Part of a small language model's weights.
Architecture: RMSNorm before each block, rotary positions, no biases in attention or MLP, untied embeddings, attention and MLP in parallel.
Training: a variant of SOAP for these matrices, 145M tokens, 2438 steps.
Each number is 50 + 12 x the weight over its row's rms, rounded and kept within 0 to 99. Layers, rows and columns count from 0. The size before them is the row's rms in percent of the matrix's.

# q: layer 22 attention query, 128x128, rms 0.16, rows 54-61,117-125, columns 0-127
# k: layer 22 attention key, 64x128, rms 0.157, rows 53-60, columns 0-127
q117 105:58 50 51 34 32 38 34 39 50 44 44 38 42 28 51 34 43 70 48 47 53 48 61 49 52 48 28 45 41 46 51 41 40 38 32 59 46 21 47 55 62 54 60 62 61 46 39 76 40 19 58 77 52 73 39 56 39 43 53 64 28 65 27 52 43 53 56 37 45 59 31 55 59 39 35 61 55 54 68 64 35 39 56 61 38 48 55 35 36 49 54 41 58 57 48 58 50 40 63 63 70 49 48 42 58 52 30 42 40 56 26 40 47 34 40 44 52 40 33 23 67 56 39 58 55 35 57 41
k53 106:37 64 38 56 69 51 44 41 30 40 72 31 54 48 42 35 46 53 49 47 50 45 52 51 35 55 63 57 73 26 43 61 51 36 70 54 44 41 43 49 52 47 41 55 55 49 43 52 44 30 67 46 58 41 49 50 41 65 49 57 44 52 70 56 58 51 33 22 63 46 42 47 60 79 32 42 51 45 61 33 66 37 48 55 42 50 55 46 32 35 52 35 67 37 56 60 46 66 49 69 54 23 58 52 49 73 56 37 28 31 57 44 51 56 32 54 30 55 28 42 42 42 68 60 77 53 71 43
q54 087:55 56 47 79 30 34 50 44 48 64 51 43 40 50 67 44 52 49 36 62 59 64 50 51 62 44 63 29 40 48 49 57 43 53 61 25 53 48 55 45 54 41 41 51 46 41 56 52 45 60 54 36 57 50 44 43 42 57 42 54 49 63 44 38 63 22 30 61 25 36 37 70 35 50 25 55 49 34 67 43 70 45 51 62 70 64 38 72 44 52 30 58 43 49 24 57 55 57 62 34 56 53 65 72 68 65 58 23 64 53 61 50 57 61 43 44 70 48 43 71 32 68 56 57 64 52 60 51
q118 118:52 50 53 70 65 25 43 55 47 66 38 53 40 64 52 47 51 64 73 43 48 42 49 63 45 64 57 49 56 41 55 54 59 55 52 56 60 65 46 48 73 46 45 57 30 52 35 38 62 65 43 45 45 46 45 41 50 29 47 54 46 76 56 55 54 57 46 51 77 77 40 53 61 66 55 54 48 40 50 64 63 38 29 33 51 65 50 52 46 56 49 80 49 37 51 61 60 63 60 38 20 24 38 41 51 39 45 50 48 52 60 67 25 45 22 54 62 35 47 57 55 50 66 50 41 31 20 48
k54 101:31 40 62 36 76 32 31 37 46 65 41 35 38 48 55 37 57 36 41 66 17 39 48 42 35 64 37 50 75 53 49 63 53 55 56 51 61 48 61 36 33 54 60 74 52 50 55 57 46 40 55 41 54 48 46 40 36 43 31 62 55 38 74 60 60 45 75 38 50 60 47 32 58 46 29 52 51 60 47 36 56 64 49 48 60 40 70 50 37 50 44 59 84 34 50 29 34 48 58 44 57 51 45 42 75 54 49 36 34 58 53 60 31 62 58 41 54 35 48 60 44 62 43 40 45 45 39 44
q55 104:39 49 71 64 22 37 45 52 67 56 52 45 54 44 69 43 75 40 59 58 53 52 36 33 42 62 30 50 72 56 43 30 57 66 37 42 56 49 47 52 53 55 44 57 46 53 62 30 60 65 19 59 49 37 52 53 40 50 58 52 55 46 28 40 42 48 58 66 54 49 68 36 33 38 63 57 63 62 53 20 55 55 62 49 61 44 49 51 35 51 45 40 53 44 40 41 33 43 34 63 44 81 73 65 58 36 59 37 61 47 43 45 55 66 57 66 37 54 64 48 49 72 44 48 32 72 39 58
q119 100:60 48 60 47 42 27 45 48 56 57 84 50 56 46 60 50 54 49 30 45 51 36 46 83 33 47 43 57 38 51 34 50 65 59 52 25 42 68 50 31 43 64 33 59 64 63 32 33 49 47 38 45 43 49 53 63 49 44 54 41 49 45 49 48 49 51 32 57 44 33 74 36 51 56 50 35 57 43 46 19 52 56 39 49 58 33 64 52 47 33 42 45 47 48 37 70 31 55 64 73 41 57 33 47 52 52 26 52 47 36 52 60 68 54 42 39 43 68 50 69 31 45 59 74 51 37 45 68
k55 102:37 59 32 64 60 62 74 39 55 51 54 65 57 33 61 76 31 30 38 46 61 48 67 43 63 56 56 46 41 27 51 52 49 47 47 59 47 52 49 37 42 48 53 58 57 52 62 48 50 68 46 62 32 65 51 49 16 39 53 52 52 42 50 53 41 43 66 44 45 47 50 46 45 33 51 48 44 77 55 61 50 67 59 34 58 35 57 39 70 52 58 49 14 60 48 76 55 54 50 38 52 41 21 54 49 53 55 52 22 63 66 36 34 55 46 58 58 44 75 42 32 64 35 55 57 44 66 48
q56 088:54 56 36 63 62 45 54 53 47 48 51 53 45 54 79 64 60 11 37 77 36 54 74 55 60 67 69 53 34 53 54 53 48 28 56 57 45 72 54 48 61 71 46 47 41 37 51 48 37 51 47 62 43 37 54 41 31 46 46 42 36 39 67 56 57 46 52 35 49 47 14 57 44 63 74 47 50 71 45 39 52 49 58 36 49 11 50 41 49 33 61 34 46 44 56 55 48 38 58 43 46 50 44 51 54 65 54 41 54 54 33 56 52 22 47 30 46 60 44 51 47 45 54 61 53 73 54 48
q120 147:33 48 54 54 47 50 38 55 52 32 34 50 63 49 51 54 40 61 67 61 51 58 49 40 56 63 78 50 51 71 55 47 48 45 83 29 62 59 36 52 46 22 58 37 70 29 46 36 25 51 49 23 44 29 45 58 55 60 68 47 61 47 51 60 52 44 44 52 28 56 61 52 49 71 40 38 42 47 61 55 60 45 78 53 70 53 43 34 43 28 45 59 59 54 40 57 65 40 45 52 52 67 35 49 40 44 46 56 38 38 78 42 59 46 68 42 54 57 47 62 60 27 62 68 50 54 45 53
k56 098:52 62 61 42 54 32 55 34 47 24 70 60 58 70 66 49 37 79 57 52 36 42 42 55 47 40 54 43 42 66 35 39 48 35 58 58 36 38 51 52 52 54 26 44 50 53 41 64 63 39 58 48 56 50 40 54 53 44 39 40 51 62 52 20 51 52 51 40 44 82 52 44 69 23 36 47 35 64 59 63 46 46 44 49 41 59 73 53 62 55 56 52 45 37 38 42 38 62 52 49 48 57 60 61 30 47 48 42 21 37 59 46 78 63 26 35 36 54 54 44 60 59 48 45 56 22 56 39
q57 096:59 46 48 67 33 44 71 45 57 49 55 55 41 48 74 47 56 52 29 66 53 60 55 44 77 31 47 48 59 66 66 52 53 66 40 54 65 45 50 70 56 66 68 60 29 60 58 36 69 63 69 47 54 33 51 59 53 70 56 51 48 47 82 45 46 50 50 46 42 67 37 53 55 70 24 60 51 45 36 47 42 29 44 47 53 43 36 43 64 70 22 69 42 55 59 51 41 37 55 56 51 68 55 64 57 55 48 55 42 51 46 37 42 47 52 64 31 48 76 66 46 50 39 69 60 30 59 49
q121 099:62 62 72 47 43 53 47 72 57 73 48 59 45 38 48 44 56 53 59 24 58 43 39 56 40 41 48 58 27 56 57 45 57 52 30 42 83 46 55 65 55 60 50 52 51 70 49 70 53 54 47 80 52 71 34 43 63 46 44 38 59 61 51 61 66 73 46 26 49 47 51 54 29 40 78 50 55 34 67 41 33 56 56 45 52 57 65 50 45 45 64 37 64 50 35 23 67 51 55 64 59 52 55 42 43 42 45 54 51 57 47 76 68 61 58 48 41 48 39 33 44 45 44 44 51 65 36 69
k57 086:26 32 37 31 20 64 60 38 51 52 37 43 69 53 66 61 39 44 34 52 31 52 29 30 52 43 35 41 52 46 47 62 54 45 49 59 64 51 51 45 55 57 50 45 60 55 63 51 40 62 48 36 46 66 49 48 64 69 51 45 59 48 43 39 37 37 57 63 46 45 67 44 67 56 73 44 61 54 66 52 46 64 54 43 51 76 59 53 44 55 49 29 57 68 51 46 58 44 59 53 28 35 24 36 66 41 78 38 53 57 36 56 47 30 33 58 54 44 56 32 64 42 48 65 51 21 51 35
q58 103:45 63 54 29 64 63 60 64 33 82 45 52 36 47 34 50 58 44 48 25 66 51 39 60 38 55 44 60 55 46 45 40 56 36 22 36 51 39 51 73 42 68 46 67 52 46 57 53 53 45 67 51 61 65 50 39 82 63 73 68 42 20 60 34 49 33 45 57 35 40 71 79 42 39 54 61 75 53 53 58 34 48 45 57 47 53 62 69 56 53 54 39 37 49 38 40 38 47 34 57 44 56 48 56 49 49 37 41 62 54 39 32 51 59 49 51 45 54 58 43 41 66 48 43 63 50 44 61
q122 103:70 43 44 48 46 43 46 54 50 43 39 65 61 70 62 42 66 55 51 43 62 52 57 46 38 38 80 57 44 64 42 68 36 33 72 35 39 53 49 62 60 36 35 33 59 21 48 65 31 27 64 45 40 49 36 50 61 53 53 37 62 53 46 43 47 55 40 56 46 39 41 43 36 70 24 70 38 47 68 50 64 48 43 38 60 53 27 50 61 74 58 56 56 54 23 30 47 42 52 39 58 36 47 71 53 43 49 56 63 33 51 30 56 57 56 52 54 34 62 72 53 48 58 36 51 36 52 44
k58 094:52 51 61 48 55 50 54 50 62 35 32 47 62 47 36 46 29 27 70 41 51 47 48 42 47 43 53 52 54 46 70 46 48 61 50 41 49 37 70 56 56 56 45 22 60 46 56 52 23 38 42 68 22 52 84 47 51 73 20 65 35 65 58 57 38 55 54 41 50 47 32 42 58 41 68 44 47 72 56 47 51 58 37 45 47 52 48 56 37 77 43 54 36 40 55 50 43 67 48 42 54 32 31 51 55 32 33 57 78 55 55 48 32 61 63 48 51 54 36 50 47 37 40 75 58 51 60 53
q59 142:44 53 55 64 49 28 69 54 35 61 56 52 66 34 69 56 43 58 56 52 48 35 54 57 36 66 82 35 45 67 57 39 68 46 93 51 34 60 52 31 57 29 44 52 58 33 50 55 56 49 50 36 52 31 59 61 44 53 50 31 55 45 58 32 61 41 43 40 51 53 43 53 47 59 54 49 32 54 57 53 61 33 39 32 66 39 48 19 57 47 48 42 55 47 29 53 45 59 38 29 33 52 46 56 51 36 64 50 30 27 62 61 44 58 44 34 33 45 28 59 48 42 58 52 45 51 47 41
q123 095:48 37 65 44 47 52 45 53 51 71 52 41 42 47 46 77 38 63 47 28 57 43 34 71 60 57 46 66 54 71 38 65 59 57 40 56 47 58 61 73 56 56 54 53 58 46 44 42 66 58 57 64 55 60 42 55 58 34 42 35 59 65 45 37 75 52 42 38 60 73 58 53 49 37 64 39 61 74 50 66 50 61 45 62 41 53 56 61 53 61 73 24 36 65 70 70 39 56 69 66 44 65 26 33 57 49 26 59 63 43 48 24 37 48 46 41 52 39 42 43 37 49 57 54 54 60 53 61
k59 100:42 45 54 38 75 38 44 28 69 71 38 71 65 47 41 61 45 64 56 61 47 48 38 43 57 54 55 37 74 26 39 52 49 47 55 51 47 47 44 61 48 48 41 47 49 48 51 53 46 55 55 60 63 56 38 14 43 45 44 52 33 59 43 40 70 42 76 61 45 48 42 51 48 42 78 47 53 42 46 65 30 68 41 57 24 46 51 31 56 75 40 50 40 63 46 32 35 48 66 52 59 54 48 43 35 36 46 48 60 63 63 41 61 52 27 30 42 64 67 52 31 75 60 45 49 51 54 52
q60 092:57 49 50 62 50 40 42 47 45 53 45 15 46 40 31 56 56 63 38 45 58 70 49 36 35 48 48 24 57 72 41 45 68 53 44 47 42 57 51 39 59 40 62 54 51 74 58 49 49 55 40 47 34 57 50 38 58 62 38 70 61 38 60 41 63 38 61 53 56 59 35 69 50 38 35 48 45 40 43 50 44 38 64 43 51 45 69 77 51 35 17 38 32 63 43 41 45 71 35 38 56 32 58 38 38 32 49 46 49 48 51 40 49 56 30 33 52 34 45 37 22 61 54 30 60 67 43 46
q124 095:39 48 68 42 58 69 65 51 60 34 40 62 54 46 24 52 53 59 53 52 73 30 55 55 37 44 78 53 21 42 64 48 58 39 64 54 57 53 40 61 52 56 45 45 57 45 55 52 35 64 49 49 56 34 30 32 52 71 34 68 47 52 51 58 41 45 37 41 30 52 32 52 56 58 56 43 38 70 43 90 61 61 49 62 52 55 36 47 49 40 29 52 78 69 60 53 42 52 49 59 52 46 64 66 51 51 60 52 58 62 57 54 37 49 66 63 59 41 51 70 69 51 47 35 33 67 35 55
k60 108:51 36 47 32 36 49 39 49 42 37 73 33 71 61 31 44 53 50 54 49 37 49 48 63 50 46 46 43 47 34 46 32 24 41 61 39 58 56 56 43 43 53 58 54 47 45 55 53 54 54 55 38 43 61 46 50 52 50 40 45 34 39 87 62 58 47 25 58 46 68 68 51 46 42 46 54 44 65 58 41 52 22 29 56 32 40 19 38 59 56 47 67 43 38 38 33 37 61 45 52 62 65 61 68 53 60 22 26 58 45 57 62 47 42 36 46 56 59 51 58 64 66 63 51 74 60 49 65
q61 133:65 53 57 51 53 49 46 47 52 60 27 29 43 41 45 50 63 45 42 53 44 65 48 21 70 69 47 71 35 29 56 54 46 47 39 49 53 39 42 66 36 49 42 71 55 51 65 50 33 29 45 58 39 60 62 53 58 63 65 43 40 42 48 48 38 39 30 71 14 37 46 57 63 52 59 69 44 44 36 33 41 49 77 29 48 47 41 47 42 45 50 48 36 60 47 53 57 46 44 51 42 46 46 26 49 48 47 35 75 49 37 53 60 50 63 61 55 32 61 40 50 37 44 32 30 47 30 30
q125 129:46 43 26 64 49 48 48 35 44 35 44 43 35 48 58 46 46 38 45 49 39 46 56 57 61 52 58 32 61 59 47 45 48 17 78 49 41 76 43 56 45 15 32 52 54 50 28 46 45 48 53 28 34 38 62 45 54 51 48 56 62 35 49 49 45 42 26 46 51 61 62 56 26 70 42 47 58 40 58 44 62 59 58 51 51 38 42 42 48 48 61 54 52 52 64 72 42 38 51 44 47 61 69 55 61 58 39 34 41 46 54 48 40 26 49 40 60 70 36 62 41 44 58 91 51 61 30 41